From a checkpoint of a small transformer trained on Wikipedia: width 128, 93M tokens.
Each number is 128 + 32 x the weight over its row's rms, rounded and kept within 0 to 255. Layers, rows and columns count from 0. The size above them is the row's rms in percent of the matrix's.

# layer 8 MLP down (transposed), 320x128, rms 0.0856, rows 170-204, columns 64-127
size [ 87 103 107 105  90 106  99  90 106 103 105  92  91 107 105  96 112 104  93 106  99 113 103 103  92  99 106  89  98 120  98  99  91  98  96]
[[118 138 129  87 123  91  94 132  99 140 114 168 132 144 134 111 183 140 142  83 161 128 106 118  98 125 154 144  49 143 133 102 124 109 149  99  60 185 127 108 127 181 149 152 127 100 196 180  82  58 193  92 144 184 129 135 104 108 102 104  90 107 150 106]
 [110  97  79 156 185 137 114 125  92 173 155 140 187 107 144 113 118 176 169 134 191 137 128 108 136 164 165 173 207 135 109 132 112 122 162  96 145 151 124 119 109 158 121 144 131 193 137 131  95 120  74 148 152  59 136 100 114 152  52  77 176 127  69 155]
 [192 171 203 124 107  93  79  87 139 141 132 136 153 126 116  95 165  75 118 107 123 195 130 144 160 157 188 147 124 155 130 108 110 143 101  90  84 152 126  93 173  71 119  69 173 128 213  59 106 105 131 141  99 130 149 116  96 128  87 147 142  95 108  93]
 [143 176 122 142  97 104 112 149 164  56 164  96 143 114 189  70 103 141 131 105 143 146 183 141 121 123 153 191 104 138 139 156 143 152 163  81  98  64  98  75 117 151 149 158 115 141 135 170 110 113 161 117 184 100 134 156 122 122 159 129 151  56 143 149]
 [102 176  95 133 141 141 160 134  65 135 126 146 111 139 161 131  92 178 155 124 149 120 136  68 213  71  82 154  95 145 153 166  98  96  94 148 143 150 174 100 187 140 129 126 172 103  86 136 105 136 116 133 170 155 122 156 143 127  86 132 111 102 140 188]
 [106 110 184 146 105 192 163 166 100 129 126 104 158 131  88 108 119 102 119 119  97  81  87 140 147 103 139 133 255  98 141 139 164 134  88 130  76 156 117 158 160 118 109  97 103 121 166 159 133 109 104 123 142 141 138 111 129 170 114  96 125 141 104 129]
 [137 153 108  87 179  98 186 126 167 118 190 117  97 185 138 100  78 140  82  94 136 157 168 139  83 132 150  82  72 149 139  94 123  77 139 106 114  88 138  75 197 129 111 173 166 107 102  99  85 173 138  95 108 100 152 161 163 124 171 150 131 161  91 151]
 [119  93 114 161  97 186 163 178 116 115  47 160 115 107 107 124  66 137 121 135 196 128  72 168  80  98 134 110 151 186 117 178 100  72 177 138 127 118 143  98  88 154  80 123 170 164  93 156 142 141 113 131 184 137 159 137 105 147 145 154 116 109 179 121]
 [148  97  78 189 133 126 124  60 162 143 115 103 125  83 109 170 172 155 117 153 103  77 137 141 131 108 130 169 178  88 199 154 118 138 117 127 167 123 117 125 143 122  96 100 100  81 134 156  71 101  52 153 122 108 133 131  98 107 171 147 152 123 110 127]
 [146 103  85  81 121 123 198 149 126  83 174 118  71 156  84 153 150 144 139 135 130 102 118 133 119 143  68 105  57 129 129 155  81 189 142  79 134  66 151 175 112 120 140 128 148  91 158 150 175 107 203 122 127  93 154 172 105 120 157 125 115 192 124 167]
 [124 114 104 177 119  94 141  85 187 110  96 106 141 133  63 160 129 139 139 143 124 126 115 107 126 141  85  91 174 151 162 121 165 137 184 117 115 109 135 104 148  95  91 145  98 143 109 132 154 149 115 163 169 107 131 164 122 119 165  77 147  83 111 180]
 [157  92 128 112  93 135 130 154 101 162  82 144 171 188  88 135 135 119 110 138 111 126  79 103 152 154 142  70 134 168 154 119 133  99 117 174 154  77 189  89  98 176 150 141 148 113 115 125 147 149 156 133 173 153 158 130 111 100  80 155 166 132 154 174]
 [122 119 117 128 137 108 105 117  94  94 189  92 121 112 167 107 111 171 152  58  92 161 161 145 122 189 138  87 134  80 163 177 139 112 152 196 148 133 119 101 144 139 146  75 205 134 140 138 148 192  87  99 127 102 152 114 110 133 142 104 149 136 116 145]
 [ 97 102 102 106 192 122 125 114 132  86 150 169  80  92  94 140 135 115 126 164 147 169 122 151 160  96 127 119  77  90  83 125 157 124 147 139  92 112 109 114  55 153 144 179 129 149 107 170 151 110 144  86 159 118 141  86 174  79 112  75 169  59 178 144]
 [ 84 105  88 137 156 120  85 144 119  66 175 115  90 132 104 141 122 159 102 179 102 176 166 102 109 142 111  97 181 112  99  48 153  99 163 116 148  93 135  95  97 102 125 164 123 116  94 128 147 107  80 168 125  80  88 143  74  78 176 123 129 146 147 118]
 [149 159 106 134  52 151 191 155 137 155 176 154 158 196 138 121  85  85 134 132 128 124 161  90 114 105 149  92 154 107 195 156 197 124 134  98 103 131 126 183 157  88 128 128  64 162 136  86 132 113  98 175 192 127  89 194 126 141 111 184 151 100  98  65]
 [ 89 104 104 170 131 146 127 129  92  76  82  99 146  96 107 127 131 113 104 113 176 128 132 170 125 156 119 150  70 135 137 124 169 155 126 172 118 143  91 123 105 165 102 119 155 136  52  62 120 193 179 120  88  98  97 100 163 149 131 122 104  97 144 105]
 [162  80 109 151 107 176 142 131  99 129 107 143 132  84  98 114  94  91 121 107 139 117 138  92 132 139 130 112 137  82 147 184 139  84  84  53 200 112 143 127  90 117 112 172 101  74 109 113 135 182 150 132 177  86 131 143 196 106  93 163  68 167  97 118]
 [ 68 213 156 164  98 142 148 162 141 135 148 145  75 137 134 134 129 146 103 129 143 132 127  85 149 118 151 136 136 146 135  47  78  80 118 105  61 212 141 150  82  65 127 128 120 120 190 152 129  73 113 106 113 123 136 109 130 101 184  46 156 143 130 156]
 [142 113 154 124 151 145 134 149 146 154 114 153 147 139 155 172 124 130  74 148 135 139 152  97 108  86 128  72 219 194 123  90 168 123 146 153  85  76 189 137 145 107 136  56 146 137  77 161 108 152  58 138 122 115 130 143  86 133 177  92 142 101 144 137]
 [117  75 132  38 167 129 124 134 153 142 152 178 160 162 203 132 137 115 134 146 117 120 122 127 153 178 154 113 148 153 139 103 119 143 132 141  96 127 136 126 121 108 175 119 137 125  22 192 122  94 104 159 119 143 157 172 197 191 160 120  93 213 144 124]
 [134 166 187 163 136 116  89 181 157  99 124 125 138 137  86 163 124 143 108 113 167 110  99 202  93 112 123 152  90  87 190  79 167 189  88 121 104  97 201 179 109 123 105  95  81 125 149 105 112  91 163  96 163 116 108  70 117 118 125 128 158 103 162 134]
 [ 94 142 161 101  85 144 145  92  57 115 142 142 139  57 166 108 176 110 145 123  66 183 127  97 121 128 179  96 127 125  70 122 151 137 135 138 105 127  80  96 141 138 187 147 140 115 186 137 106 146  99 146 147 114  96  85  68 107 194 105  88 136 101 162]
 [176 161 113 153  47 139 157 133 110 118 146 110 120  96 165 131 123 127 181 135 127 149 110 156 131  76  95 108 148  83  97  92 190 172 145 168 124 134  61 106 150 150 141 156 121 161  73  93 164 135 129 143 105  59 131 168  88  88  96 139  91  72 115 152]
 [108 111 148 143 132 166 137 122 134  99 145 143 121 104 107 151 166 114 132 170 153 121 149 103 168 132 107 133 145 107 124 148 140 148 141 173 102 158 110 140 133 152 102 129 201 164 103  73 142 118 117 184  63 137 101 110 160 147 140 134 144 157 139 155]
 [150 115  78 117  97 118 165 129  98  98 105  98  95  88 204 125 124  95 189  89 184 112 184 162 137 124 134  90 124 119  88 106 154 149 154 168 127 124 141 119 119 155 172  80  97 146 118 123 155 181  82 132 182 136 130 155  98 112 115 123 114  99 136 136]
 [134 125 123 104 117 125 135 145 167 135  92  69 182 134  61 110 119 151 135 127 162  96 164 147 136 131 241  84  99 111 133 164  84 113 132 106 127 154  96 159 136 138 145 137 174 141 160  99 174  82  52  89 105 119  92 145 117 114 161 130 132 128 106 123]
 [142 141 105 119 157 145  98 133 116 125 140 127  81  77 156 165 132 118 102 102 170 145 141 162  98 138 123 180 140  84 141 128 174 137 170 109 140 214 140 138 159 112 121  88 147 111  56 101 161  96  90 151 130 158 129 178 137 186 116 105 149 139  89 161]
 [122 174 132 147  82 135  90  96 136 178 150 100 161  88 141  91 120 141 103 122 180 117 118 116  82 190 162 148 170 102  82 154 154 140 164  99 135 162 180  88 120 114 162 155  98 140  99 159 179  92 103 109 138 119 139 118 153 188 114 135 181 152  91 149]
 [148 133 114 140 134 128 106 163 157 164 143 121 123 113 112 118 132 139 136 146 114 181 112 146 102 163 107 145  16 153 145  80 131 163 149 103 140  93 125 125 107 144 106 140  90 122 127 145 135 102 255 117  35 120 117 123 156 159 162 122 129 100 155 118]
 [136 111 156 147  67 156 144 146 119  75 111  85 112 110 114 109 103 148 118  89  83  58 139 151 109 145 176  70 110  84 189 192 152  58 135 129 161 158 129 128  82 109  61 138 101 125  85 138 206  92 151 188 173 156  91 136 170 139 139 138 139 135 126 138]
 [151 127 151 177 165 137 148 160 110  98  97  84 115  82 128  99 146  85 126 134 121 120 123  79 176 120 190 123 162  42 110 109 128 134 174 152 107 153  85  54 145 171  97 108 175  75  64 103 116 165  94 166 178 193 151 124 135 168 105  95 128  93 179 108]
 [158 113 156 171 107  59 118 133  64 166 122 170 148 171 132 117 210 163  90 168 129 162 115 112 137 102  36  86  94 163 167 104 150 157 116 105 131 102 100  96 131 110 123 194  77 107  84 154 130  87 220 113 184 124 130  96 125  94 150 104 109 139 114 125]
 [158 125 112 116 105 186 103 192 117 169 128 103 140 122 182 176 144 137 105  86  85 129 128  81 106 175 124 111  61  91  97 146 156 125 122 126 105 105 142 128 169 147 133 153  85 149 141 160 140 184 159 116  57 112  84 132  76  94 141 120 132 210 141 111]
 [106 179 136  84  92 151 153 100  70  80 141 149 120 113 129  72 107 130 174 131 101 104 132 133 134 134 140 133 215 144  69 120 119 157 147  77 165 200 119 116 106 158 130 148 100 135 157  76 126 116  79 101 124  75 109 122  94 163  78 100 100  99  92 110]]
# layer 8 MLP gate, 320x128, rms 0.109, rows 171-205, columns 64-127
size [102 106  94  86  97  91  83 107  94 111 104  82 119 104  88 104 104  92  95  98 116  92 120  89 113  89  87  93 117 121 135  91 101 111  90]
[[ 97 116 147 165 124 167 102 137  88 145 144 190 140 155 132 152 189 102 224 121 147 103 108 150  97 161 177 159 148 106 156  86 117 113 145 116 150  76 105 123 121 152 139 113  37 121 161 151 133 139 112 107 160  93 119 124 135 108 124  67  84 110  99  46]
 [ 97 136 154 158 123 135 116 173 117 179 127 142 157 188 129 115  57 142 176 102 128 134  72 127 147 115 127  90 151 127 118 119 122 169 107 154  19 122 125 146  80 102 165 163 138 137 118 173 147 147  95  94 172 149 154  18  96 148 139 121 138 131 113 125]
 [187  68 157 175  86 113 132  91  45 156 120 122 123 145 148  97 171  82 148 117 146 117 109 141 104 141 171 106 138 120  35 124 110 109 126 148  96 188 117  93  82  91 157 135  96  99 141 173 119 122 114 152 135 217 141 161 108 129 100 147 148 124 169 152]
 [158 136 117 141 112 132 114 107 113 197 162  96 114 106 119 186 116  95  85 167 117 156  71 183 111 147 177 154 135 204  93 112 147 164 178 130 163 173 104  98 124  93 136 135 135 148 113 126 148 152 120 162 112 109 145 151 152  83 166 112 152 134  70  69]
 [150 141 130 137 132 147 198 176  96 113 146 171 153 176  70 153 178 110 124 105 130  75 150 124 113 127 119  83 162 181 162  91  73 109 131 112 100  84  96 135 141 138 178 139  81 102 133 115 127 110  92 145 217 133  89 102 102  80  78 147 137 113  70  93]
 [128 143  84 124  87 130  91  91 105 129  75 155 138  99 116 106  86 131 130 147 165 167 126 101 137 123 161 135 171 153  78 109 188 119 139 112 155 201  56  56 120 124 119 153 164  89 202 102 139 123  87 142 157 117 155 126  73 131 137 116 103 131 127 118]
 [114  94 109 192 202 155 135 134 133 134  62 109 219 170 107 121 183 159 135  85 174 131 113 142  93  99 166 167 101 127 133 116 156  80 121 123 143 144 111 119 165  90 148 145 137  91 162 143 122 129 157  74 184 103 182 133 133 141 186  89 122 117 127 132]
 [ 97 112 149 160 151 148 175 140 122 123 134  91 173 151 150 134 105 120 145 172 132 135 144  70 161 124 208 130 153 168 107 152 120 107 135 152  71 143 116  78 105 156 165 117 149  98 125 164 175 137 107 120 146 141 103  74 131  93  70 109 103 138  77  45]
 [134 125 144 195 110 103  85 126  91 189 147 118 129 124 136 116 140 133 153 140 134  96 150 143 114 190 109 110 156  95 144  66  19 138 170 186 132 167  88 162  99 111 118 126 122 166 102 115 114 144 106 168 105 102 110  66 101 176 122 124 167 170  87 138]
 [133  83 124 204 142 140 127  99 163 179  95 181 181 174 166  55 136  94 185 144 152 147  97 100 108 131 113 121 161 152  67 103  70  75 130 171  95 147 108 112 119 161 178 143 132 162  87 192 143 125 107  85 156  91 129 111 130 142  95 118  81 136  84 121]
 [ 68  76  78 103  93 104 172 154 159  93  60 177 133 136  90 125 109 127 121 132 137 135  85 194 160 144 113 113 137 129 119 156  60 106 105 105 175  95 113 136 145  94 107 108 110  71 149 115 139 113 104 180 134 171  83 144 120 112 150 101 148 129 106 114]
 [ 93  90 116 147 120 140 137 105 136 177  81 148 130 139 123 153 171 162 107 210 149 131  90 122 137 126 187 112 141 147 140 121 179 120 179 125 116  96 139  88 126 155 121 122 126 133 179 180 154 144 109 112 156 160 117 144 132  73 181 137 162  85 119  83]
 [142 154  76 130 159 156 165  99 111 114 139 125 177  93 146 170 149  38  80  95 123  96 157 165 124 112  88 175 138 110 171 108  99 117 169 146 189 151 106 100 122 141 166 141 128 174 154 124 137 139 123  62 138 130  64 102 133 130 142  48 133 128  61 109]
 [112 146 109 155 143 127 138 139 170 168 166 201 154 139  84  90 127  22 136 192  67  85 158 135 103 134  73 126 149 159 171 118 137 120 179 175 135  97 122 150 151 129 107 148  22 163 119 124 158 135 110 163 154  70 110 104 118 179 102 152 136 107 151  61]
 [109 126 134 169 147 112 197  93 103 161  97 109  95 121 146 151 143  80 110  74 133 141  66 151  82  90 139 156 147 124 131  98 153 174  86 103 154  90 155 170 147 178 127 118 159 128 192 148 155 129 137 138 111 120 175 141 135 172 109  80 145 201 184 123]
 [114 110 115 145 142 138 181 174 106 159  92 102 171 117  85 121 134 160 165 163 144  97 134 149 136 121 125 172 116 160 100  64 126 133 149  85 114 170 100 143 157  87 161 114  80 153 134 115 172 135 140 115 123 154 165 128 141 125 100  63 125  71 160 107]
 [123  95 143 144 117 124  94 125 118 130 124 116 149 149 137 116 129 118 140 165 164 124 181 123 124 122 152 125 125 162  54 128 101  94 177  86 124 101  92 142 139 123  87 137 143 172  94 125 154  96 135 142 204 129 102 125  97 174 124  84  87 125  84 135]
 [149 138  90 120 101 149  64 150 109 142 119 133 103 113 160 119 117  74  61 111  98 121 109 139  98 101 170 101 176 142 115 130 151  98 110 125 175 135 145 169  77 127 133 108 140 164 103 167 140 222  92 206 142 114 107 166 115 119 133 106 141 142 135 137]
 [154 123 114 145  90 158 155 159 127 132 111 189 139 167 128 149 135 102 117 149  81 103 119  73 112 208 114 134 139 179 123 155 151 148 166 142 156  79 155 104 108 158 107  82 134  77 165 146 152 135 117 114 133  77  88  99 123 127 147 176  90 129  92 111]
 [123  86 159 119 107 112 145 116 153 108  95 120 110 156 103  99  68 115 143 171  99 135 148 135 166 158 128 111 152 164 149 125  75 185 120  54  71 128 188 136  64 134 158 192  87 146 125 133 134 108 102 140 163 112 141  98 165 154 149 114  83 112  79 165]
 [121 109 109 135 109 180 137 100  78 176  91 157 163 179  78 103 152 100 166 159 163 109  89  83 102 189 162 118 152 111  70 125 125  67 109 154 154 154  57 110 131 134 158 148 124 169 130 142 122 188  97 126 123 158  86 137 111 134 133 135  64 117  79  57]
 [149 157 147 160 135 122 120 175 111 154 122 218 136 119 104 117  24 128 154 148 148  47 179 112 138 105 139 154 135 160 124  91 153 152 154 138  93 208 123  88 114 141  95 147 106 124 119 148  81 142 118 115 126 135 152 101 170 123  65 140 122 122 180  90]
 [ 24  54 112 134  89 117 134 154 142 146 112 154 138 122 104 112  89 125 106 179 169 104 121 132  80  97 147 116 204 139 140 149  81  95 137 118  83 171 111 145 137  95 100 159 141 129 124 107 105 166  76 126 124 112 167 132 116 118 135 109 155 134 130 175]
 [135 157  58 132 109 151 146 175  87 182 111 104 134 171 155  86  64 102 225 175 107  61  68  96 132 133 124 109 129 106 138 118  87 128 168 122 117 105 128 118 116 107 106 169  83 134 155 177 127 174 116 102 147 165 100 128 100 114 128 160 148  82  70 109]
 [105  80 140 153  83 170 149 127 119 178 135 123 169 175 126 100  88 140 117 149  91 133  81  89  96 133 143 108 179 149 124 129  74 126 100 105  87 149  79  92 126 108  78 162  68 137 167 178  92 160  83  97 109 126 138 100 138 126 120 143 144 133 118 157]
 [140 154  55 150 109 156 145 162  97  97 108 102 144 111 141  76 150 116 131 121 103  78 151 111 119 149 141 159 137  90  90 118 131 108 139  66 167 109 145 100 133 155 148 159  93 126 174 174  73 153 140  73 184 128 146 110 121 139 118  73 116 146  99 119]
 [118 147 113 151 150 122 166 178 125 118 148 151 150 213 151 143 110 129 192 126 137  92 104 141 108 106 133 110 135 140 166  94  85 116 108 110 109 104 101  88 111 156  78 180  83 138 198 186 150 129 132  68 150  98  98  56 182 149  75 114 134 111 116 104]
 [168 108 163  95 140 147 186 105 114 141 179  88 177 179 106 143 129 135 161 201 108 136 153  92 142 169  97 157 128 174  60  98  94 144 110 115  95 152 160 156 120 151  62 100 106 214 187 114 117 134 102 180 137 100 165 116 141 112 128  62 124 186 180 132]
 [ 78 110 135 235 114 157 174 178 110  98 116 178 122 172  67 115 118 114 173 119 115 128 130 118  62 132 125 165 174 167 118 120 106 132 174 140 141 148  60 126 144 120 131 162 105 112 188 156 114 173  78  77 129 130 162 115 135 115 132 113  76 121 105  95]
 [119  94 117 165 143  96 124 104  92 160 138 160 186 154 158 105  84 103 151 119 173 135 144  93 118 116 142  89 144 107 128  88  77  91 130  92 158 164  86 129  65 157 167 121 116 183 128 157 140 120 113 141 136 144 110 109 121 137 137 137 165  55  97 139]
 [ 99 121 169 167 110 138 168 117 152 146 124 147 195 200  62 145 148 125  85 121 129 156  72  75 157  91 177 152 217 158 140 164  81 113 119 116  72 112  96  74 115 149 130 128 131 129 159 150  86 119  72 160 163 128 136  85 124  87 101 146 137 153 155 147]
 [111 125  98 144  87 129 158 194 119 190 118 114 143 105 154 153 135 163 150 107 129 117  73 140  90  87 176 144 121 137  72 153  85 124 122 105  73 121  92 106 152 123  95 131 114  20 158 116  99 125 150 162 125 139 130  67 108 118  99 112 131 113 129  90]
 [ 97 135 138 138 127 105 161 184 149 127 119 139 161  84 139 123 109 121 128 178 125 182 124  93 112 145 154 223 158 166 115 124 125 172 164  84 155 189 149 167 155  82 134 154 159 121 100  70 120 164  96 108  97 139 181 133 160 156 157  82 108 118 124  83]
 [130 140 133 140 125 159 121  99 142 116  82 145 119 110 124  92  71  75 138 126 182 164 128 112  91 117 161 157 159 130 111  68  59  85  88 131 162 150  86  76 100 183 105 141 151 119 115 152  64 133  82 125 153  92 147 107 104 154  78  72  80  96 108 141]
 [144 159 175 125  98 168 166  92  48 113 120 106 154 197  38 130  82  87  92 135 129 138 141  94 116 134 155 111 146 147 145 157 172 158 128  73 120 122 158 122 145 101 102 126 153 164 168 164 175 117 116  87 163 101 136 108 162 139 149 129 186 175 130  99]]
# layer 8 MLP up, 320x128, rms 0.0871, rows 171-205, columns 64-127
size [106 112 110  89 100  97  90  99 101 106  91  89 107 106  97 114 104  93 104 102 113 105 102  81 101 101  82 101 122  99  98  93  98  97  98]
[[180 135  98 144 189  83 175 121 225 136 103 122 127 124 174 142 118  53  91  84 108 137 151 114 110  53  57 120 154 123 113 159 100 137 166  72  67 135 107 127 125 193 115  95 149 147 118 152 156 135 128  89  98  83 115 133  89 187  53  94 168 158  56 187]
 [123 103 100 105 138 157  95 101  84  92 111 123 156 144 158 112 150 159 115 107 115 149 174 137 147 114 148  65 114 109 148 123 117 124  93  94 164  65 135  94  45  91 146 141 136  97 117 119 138  74 142 115 122 129  96 126  98  26 158 143 142  85  98 121]
 [133 146 171 111  43 150 126  98 143 158 124 108 107 170 149 154 106 119 139 126 117 166 123 135  94 186 128  64 124 122  51 105 144 173 189 141 159 115 137 138 135 133  92 102  81  64 144 163 143 106 125 159 152 160 181 131  75 116  91 105 125 112 101  70]
 [ 65 105 142 163 146  62 120  98 190  95  88 117 136 159 156 165 111 115  87 195 148 119 129 161 175 136 122  87 128 109 165 169 130 115 119 121  62 147 139 172 123 170 134  99  80  84 180 129 138 110 146 162 138 207 110 140 154 136 151  56  71 123 126 109]
 [169  67 158 151  98 151  95 119 127 160 134  62  96 129 141  98  47 122 135 147 134 134 151  97 149 166 153 153 159  98  89 123 154 120 142 114 156 129 113  94  96 124  94 151 138 142 159 198 104 160  92 125 126 151 114 110 115 157 110  93 107 140 163 139]
 [157 129 185 134 154 175 140 113 131  80 205 138 192 130  98 173 121 155  83 141 133 126 167 107 181 170 142  70 111 113 113 104 170 164 176 101  86 179 128 108 127 139 127 117 172 140  98 107 142  35 135 168 162 161  95 146 108  79 166 107 115 152 150 127]
 [117 143 158 108 147 134 117 150 110 126 143 131 103 118 127 155 128  83 148  82 177  84 172 201 118 169 117  98 128  73 118  82 100 128  78 182 101 119  86  95 127 149 107 122 199 130 118  47 109 141 125 130  92 116  68  80 103 138 145 137 119 188  85 164]
 [102 133  85  82  54 136 113 107 138 142  85  96  95  90  68 109  90 124 141 118  85 100  93 134 123 157  86 128 147  45 119 125 120 104  84 107 163 130 116 136  88 105 185 114  89 150 178 147 100 128  95 154 148 159 131 163 114 149 121 169 201 139 115 209]
 [126 188 186 100  98 175 111  99 151 128 110 104  78  61 103  97 122 163 142 121 139 125 115 111 150  97 114 101 139 118 140 101 122  84 128 129 148 112 136 121  94 144 129 123  98  71 160 158  50  85 124 125 154 139  92 168 176 160 102 125 120 140 142 174]
 [151 147 141 127 136 125 193  80 135  76  82 112 138  91 117 141  83 145  86  93 133 161 108 103 137 108  90 100  97 101  82  32 109 114 121 126 124 153 101 124 111 100  81 167 174 173 133  75 159 146 129 139  82 189 178 142 124 117 148  73 133 145 179 111]
 [118 117 121 136 127 126 153  98 129 161  75 158 135 100 124 124  96  91 105 116 137 146 159 161 119 151 154 128 113 108 127 107 125 136 122 157 187  76  74  32 183  97 100 152 137 170  87 102 111 106 131 155 151 126 188 145  71 123  76 107 121 172 162 189]
 [ 89 143 116 119 183 112 132  96 148 136  95 197  93 121 148 104  79 125 195 131  93  86 131 146 167  72 125 131  97 114 120  62 143 167 204 134 120 150 176 124 117 104 110 121 110 132 112 135 145 127 149 136 145  82 119 218 138 101 154 110 102 122 130  84]
 [136 118 114 134 143 163 150 151 105 117 137 119  94 172  92  94  95 154 113 117 128 118 136 123 103  98 144 100 126  77 171  58 151 174 170 134 131 111 190 182 137 117 105 105 130 131 115 129 170 152 125 106 148 121 141 104 159  91 113  83 166  91 106 155]
 [121 129 121  97 105 139  93 139 122 105 114  95 173 107 107 105 168  91 130  59 173 142 154  65  68 117 115  84 129 166 106  78 184  63 120  81 132 114 145  97 123 173 138 162 170 143 187 137 154 113 124 102 101  81 116 110 162 142 129 131 133  92  93 141]
 [159  87 120 125 150 126 119  93 100 103 188 205 139  89 119 169 175  89 164 100  84  43  98 103 102 136 130 163 123 156 146 118 150 140  80 189 128 152 141  97 144  80 103 131 131 142 177 131 140 161 127  82 119 136  82 120 205 161 130  94 147 122 149 160]
 [131 166  99 147  95 119 155 136 172  91 133 140  96 112 127 147 110 141 127  92 121 155  78 147 103  77  96 137 150 121 133  58 146 157 169 120 166 180 127 176 172 132  91 162 148  77  97 115 105 145 123 120  94 120 144 115 136 186 132  97 141 125 132  71]
 [191 138 120 129  93  84 147 131  98  65 178 131 109  53  99 164 110 108 208 144 154  85 121 172 139 166 123 136 109 137 108  99 105  97 135 144 191 117 119 174  80 131 174 114 117 162 150 156 144 106 130 128 154 132 128 107 118 150  76 134  78 129 108 157]
 [120 187  92 149 164 101 111 165 130 156 151 158  91  86 152 145  91 117  77 125 103 104 153  84 118  80 126 145 148 145 145 110 115 127 110 124 116 140 147 129  56  76 169  91 135 100 104 150  86 134 105 104 126 190 125 152 108 138 108  68 128 127 139 122]
 [ 88 139  95  98  61  81 154 128 139 107 126 108 130  60 175 117  75 121  98 159 120 149 137 111 134 169 136 169 152 170 137 150  89 148 167 133  76 155 114 147 136 130  96 175 171 144 173  25 164 149  93  89  96 116 133 165 169 162 178 135 140 130 132 150]
 [102  64 107 126 122 166 155 160 135  99  63 190 108 171 162  99 102 109 115 136 120  97 163 146  72 150 151  97 150 118 154 166  60 135 133  86 106 134 133 124 137  83 191 106 143 152  63  97 120 127 121 208 136 146 116 129 157 120 127 128 113 103  70 138]
 [ 57 131 119 145 115 102  66 134  87 163 140 134 164 170 170 168 147 108 201 164 191 137  63 105 109 140 175 143 122 143 127 124  96 109  94 167 178 153 105 141 143  84 134 159 118 108 113 116 133 138 143 150 118 160  70  98 149 109 118 168  80 112  87  91]
 [150 168  95 156 120 103 138 154 122 135 146 176  93 111 152  96 141 150 164  94  86 125  93  74 112 136 175 138 133  88 128 147 145 118 121  61 110 106 145 106 134 141 183  69  94 150 164 147  90 120 130 134 144 119 135 142 149 118 192 123 103 124 137  79]
 [195 119 133 154 155 147 169 104 105  45  82 126 136 126  91 145 193 139  81 117 108 176 144 148 192 124 140 139 149 167 126 125 146 187 181  67 166 122 135 129 201 178 143  96 182 183 157  97 122 154 107 140 142 158  69 154 150 133 121 127  81 230 137 107]
 [126 115  82  82 115  90 101 157  93  91 117  77 107 111 151 135 104  79 212 139 114 110 100 148 113 116 105  57 104 110 114 154 133  91 201 102 134 101 143 161  64 101 109 128 167 178 100 100 180 167 141 131 103  87  92 163 106 135 180 145 192 114  83 119]
 [142 165 134 149 110 134 108  80  94  44 147  95  85 131  89 141 146 149  86 103  75 134 133 149 196 139 170 153 131  79 105 113 146 152 122  95 146 130 134 100 109 187 174  85 148 199 127 103 132 146 102 188 124 138  51 171 136 128 135 155  81 153 104 133]
 [189 171 120 164 123 123  87 150 204 102 171 131 134 111 160  81  70 125 159 129  60  66 144 122 110 129 114 136 139 108 103 129  80 119 227 140 110 126 135 139  92 216 188 134 114 117 127 190 132 118 127 133 157  93  95 117  85 110 125 103 149 177 150  97]
 [167 109  71 140 132  58 115 139 116 110  75  78 144 140 155 160 118 187 115 128  84 120 122 135 139 136 155 100 132 103 158 142 129 130 140 110 100 152 154 132 132  99  82 162 105 125  93 154 171 143 155 110 155 124 111  93 127 171 167 124 199 136 136 198]
 [ 96 156 144 171 110 161 107 128 121 174 123 144 115 131 169 168  96 142  42  92 152 123  66 159  95 143 198  81 135 122 143 105 145  99 136 156  64 148  99 124 164 161  90 130 118  91  84 143 156 168 129 107 133 155 150 130 125 192 131 105 122  73 120 153]
 [137  97 169 177 125  92 140 173 140 107  96 190 118 171  92 144 164 116 164 137 106 133 118  98 100 139 100 151 118 165 135  92 131 157 204  86 125 119  87 139 168 110  94 128 118 118 170 173 106 101 147  71  94  78 156 147 169 140 156 123 106 120 159  96]
 [ 94  84 116  94 162  62 189  94 146 100 123  85  80 134 164 106  96 146 113 137 109 129 194 146 144 148 103  82 139 114 131  88 145 135 172  94 106 124 131 151 147 151 136  99 135 110 107 160 193 146 117 138 114 119  87 143  85  35 171 120 109  60 154 105]
 [173 120 105 105  95 172 156 157 133  70  94 109  58 129  89 150 125 109 103 113 156  72 155 146 116 139  88 118 133 112 129 115 110 139 103 135 200 141 162 115 112  79  89 117 135 153 137 164 123 169 109  70  73 151 119 121  79 144 146 109 101 171 116  86]
 [ 83 128  73 118 171 190 114  74 100 160 114  65  60 111 121  87  68 113 109 127 142  81 131 135 118 110 205 125 114 129 132  90 122 135 156 160  90 153 172 197 186 127 164  95 129 167 114 131 145 172 143  95 132 139 133 114 100  84  54 103 138 145 189 108]
 [131 134  92 180  85 113 120 104 139 106  84 136 122  75 170 122  81 123 204 137 109 158  79 193 106 119 126 162 125 114  88 153 185 122 137  82 232 131 129 148 195  88 106 137  89 166 130  91 106 107 127  93 127 198 100 162 141 115 121 123 130 110 154 138]
 [101 119 116 151 115  75 109 155  96 196 137 116 121 112 138 159 142 132 106  68 117 112 124  87 154 100 154  74 159 158 159 157 115 101 175 172  96 133 109 110 176 125 106 115 119 126  98 126 123 153 100  98 114 160  89 167  85 108 149 151 100  91 191 138]
 [123 169 128 134 110  72 189 117  68  96 140 122 122 132 149  51 124 223 114 148 124 183  87 119 137 146 117 112  92 133  90 103  84  88 137 107  60 131  66  62 112  98  99 212 121 124 113 137 120 120 171 123 129 116 164  92 146 158  82 158 111 187  88 159]]